config = dict(
    n_layer=10,
    d_model=128,
    n_head=2,
    n_kv_head=2,
    vocab_size=2048,
    norm_eps=1e-05,
    attn_scale=0.125,
    tie_embeddings=True,
    init_std_qkv=0.0442,
    lr_mult_o=0.711,
    grad_clip=1.0,
    batch_tokens=8192,
    steps=13904,
)
Each number is 128 + 24 x the weight over its row's rms, rounded and kept within 0 to 255. Layers, rows and columns count from 0. The size above them is the row's rms in percent of the matrix's.

# layer 4 attention key, 128x128, rms 0.116, rows 25-35, columns 0-127
size [ 83  91  82  82  93  94  88  89  87  81 100]
[[112  88 118 103 119 131 153 136  96 148 111 185 146 134  80 129 114 104 167 141 142  93 111 143 137 122 146 144 153 137 123 128 140 152 138 118 142 141  86 100 120 161  87 123 160 116 120 108 134 149  93 120  88 128 113 135 128  96 117 124 154 120 143 107 149 123 109 147 150 115 150 141 125 143 131 223  97 137 166 139 151 114 142 112 134 176 101 118 157  85 132 138  78  80 159 148 112 144 114 139 142 133 163 146  89 106 151 123 107 142 180 130 141  76 146 143 128 133 149 147 101 133 109 137 103 127 117 126]
 [124 174 143 132 142 131 132 104 131  98 104 181 121 138  80  90 117 136 143 167  91 115  80 157 124 127 172 148 128 159 137 173 106 140 111 102 124 123 128 127 173 115 130 120 113 128 121 106 123 117 152 167 108 135 121 134 126 129 116  70 140 115 106  84 164 166 152 130 118 130  91 154 101 129 122 117 135 112 131  74 144 176 109 131 131 107 138 162 150 109 139 111 146 153 111 143 155 133 151 145 155 120 154 138 159 123 128  92 165 173 119 154  84 108 105 147  97 108 104 158 130 158  95 108  95 151 127 147]
 [135 110  87 135 132 132 110 140 117 130 136  96 107 132  95 148 115 113 109 129 157 130 162  94 121 159 122 162 130 129 102 162  87 148 144 103 142 115  93 131 138 152 122 114 161  93 129 156 150 142 129 135 158 129 111 136 110 108 127 109  94 100 117 142 153 175  96 147 128 117 122 155 136 179 174 158 109 120 112 145 121 154 119 133 107 112  80 118 157 122 125 163 128 121 110 138 122 101 156 129 154 121 113 193 130 108 172 118 148 140 113 143 202 143  87 153 123 113  72 142 149 162 114 105  97 105 178 128]
 [167 140 128 166 121 138 122 126 120 119 128 155 101 140 147 117 100 165 126 114 121 136 111 103 132 128 153 164 147 114 141  93 115 150 126 122 120 124  99 133 153  81 144 146 171 137 123 105 144 112 130 162 172 106 166 143 130 130 135 170 108  96 136  86 104  96  92 103 172  87 115 169  98  85 177 185  81 102 120 152  93 111 126 152 120 127  94 129 144 115 110 127  74 142 156  91 139 101 138 121 121 119 138 101 125 165 138 123 137  86  98  82 115 148 122 152 136  99 125 119 150 112 139 151 131 145 134 127]
 [136 176 148 140  79 128  88 151  92 120  93 133 151 130 133 125 165  92 143 103 136 188 132  80  85 160 125 120 121 106 138 147 136 150  99 129  94 114 123 147 121 123 111 128 118 101 196 117 160 100 131 116 158  81 116 107 102 125 141 110  99 130  85 125 149 159 130 127 132  91  85 157 126 134  52 135 136 107 127 113 128 102 136 132 159 114 168  95 140 129 131 124 159 120 135 108 148 156 156 154 134 165 106 153 139 128 142 115 122 152 112 141 127  90 113 134 152 139 105 155 113 135 123 117 110 118 160 151]
 [155 103 177 128 116 144  98 115 114 126  86 118  83 133 123 141 141 121 160 110 164 154 157 129  80 141 139 108 127 145 152 119 142 126 110 137 129 114 187 143  99 135 107 134 131 104 112 141 142 131 113 149 107 106 126 124 111 136  96 122 140 141  90 153 129 144 121 151 149 108 162  87 150 136 133 138 164 123  65  65 151 108 129 190 119 122 119  92 173 175 130 135  93 146 140 132 116 159 144 110 110 116 141 130 119 141 121 155  73  96 102 132 135 128  87 130 114 153  84 125 114 154 157 110 156 115 117 157]
 [133 158  83 116 132 131 149 130 158  94 132 169 145 101 126 123 110 109 151 122 119 137 118 167  59 111 121 161 140 169 124 133 102 142 167 143 134 118 143 167 163 140 132 130 117 113 117 129  99  85 155 132 121 104 176  89 156 116 143  97 110  88 131  96 129 133 170 135 189 123 108 111 133 136  94 155 138 110 132 120 139 144 117 159 123 115 176 145 163 122 114 122 161 106  90 116 127 205 113  95 118 143 137 110  97 136 123 113 118 144 134 136 126 118 160 150 121 156 120  97 100 140 164 145 144 103 160 130]
 [ 85 177  95 117 158 116 114 126 154 169 125 102 108 155  83 105 141 111 122  96 132 117 117 152 147 111 113 123 104 135 167  76 130 115  89 102  79 116 118 123 188 153 163 110 132 104 151 111 143 128 173  99 108 111 131  82 131 137 134 146  99 108 128 123  98 101 148 134 110 136 158  74 124 103 165 130  89 156 119 118 136 112 122 139 135 126 134 101 139 147 149 133 142 132 116 155 133 116 128 127  59 139 134 121 147 131 135 116 152 148 171 141 160 164 127 144 142 106 128 175 130 129 119 178 103 138 143 149]
 [128 145 128  99 165 139 163 104  95 130  90 136 123 141 152 124 126 108 132 115 128 143 137 144 127 121 138 127 102  75 102 165 144 107 113 108 105 170 136 117  98 137  97 103 106  67 125 146 177 152 122 117 130 155 106 154 121 108 150 133 135 133 153 110 137 143 143 173  77 177  87 143 117 166 116 142  95 111 137 184 115 107 188 121 130 138 134 147 127 121 127  91 107 104 122 122 146 122 153 135 163 114  86 137 105  96 112 140 128  71 143 177 154 149 104 123 147 123 138 155 122 129 128 131  95 154 131  98]
 [102 124 151 162 152 104 142 102 102 168 114 130 114 123 134 136 148 116 117 106 118 118 134 140 143 136 138  85 100 173 185 134 134 156 133  67  58 133 116 173 109 141 113  97 106 134  69 104 115 122 155 148 108 138 107 134 129 100  87 113 130 139 107 126 138 140  87 132 129 143 152 123 135 123 122 113 125 118 133 126 133 153 166 188 104 148 124 122 130 149 137 114 132 172 163 129 155 131 106 111 120 136 163 152 130 174 104 214 124 139 123  88 104 133 132 118 131 102 120 118 122 122 147  97 119 120 154 145]
 [128 166 130 140 105 131 111 128 105 131 111 107 164 156 138 108 132 155 114 146 133 147 108 108  49  93 156  89 155 104 138 138 162  83 125 100 130 114 147 135  95 137  98 144 125  77 161 121 172 119 104 121 163 121 105 148 109 119 106 115 149 101 125 139 140 162  93 134 106  93 104 126 159 176 150  94 147  90 163 110 137 114  86 141 106 117 173 146 137 117 136 144 112 149 134 150 124 147 161 123 145 152 158 133 184 124 111 138 145 125 123 161 129  99 125 139 127 165 101 135 101 121 139  77 147 114 141 119]]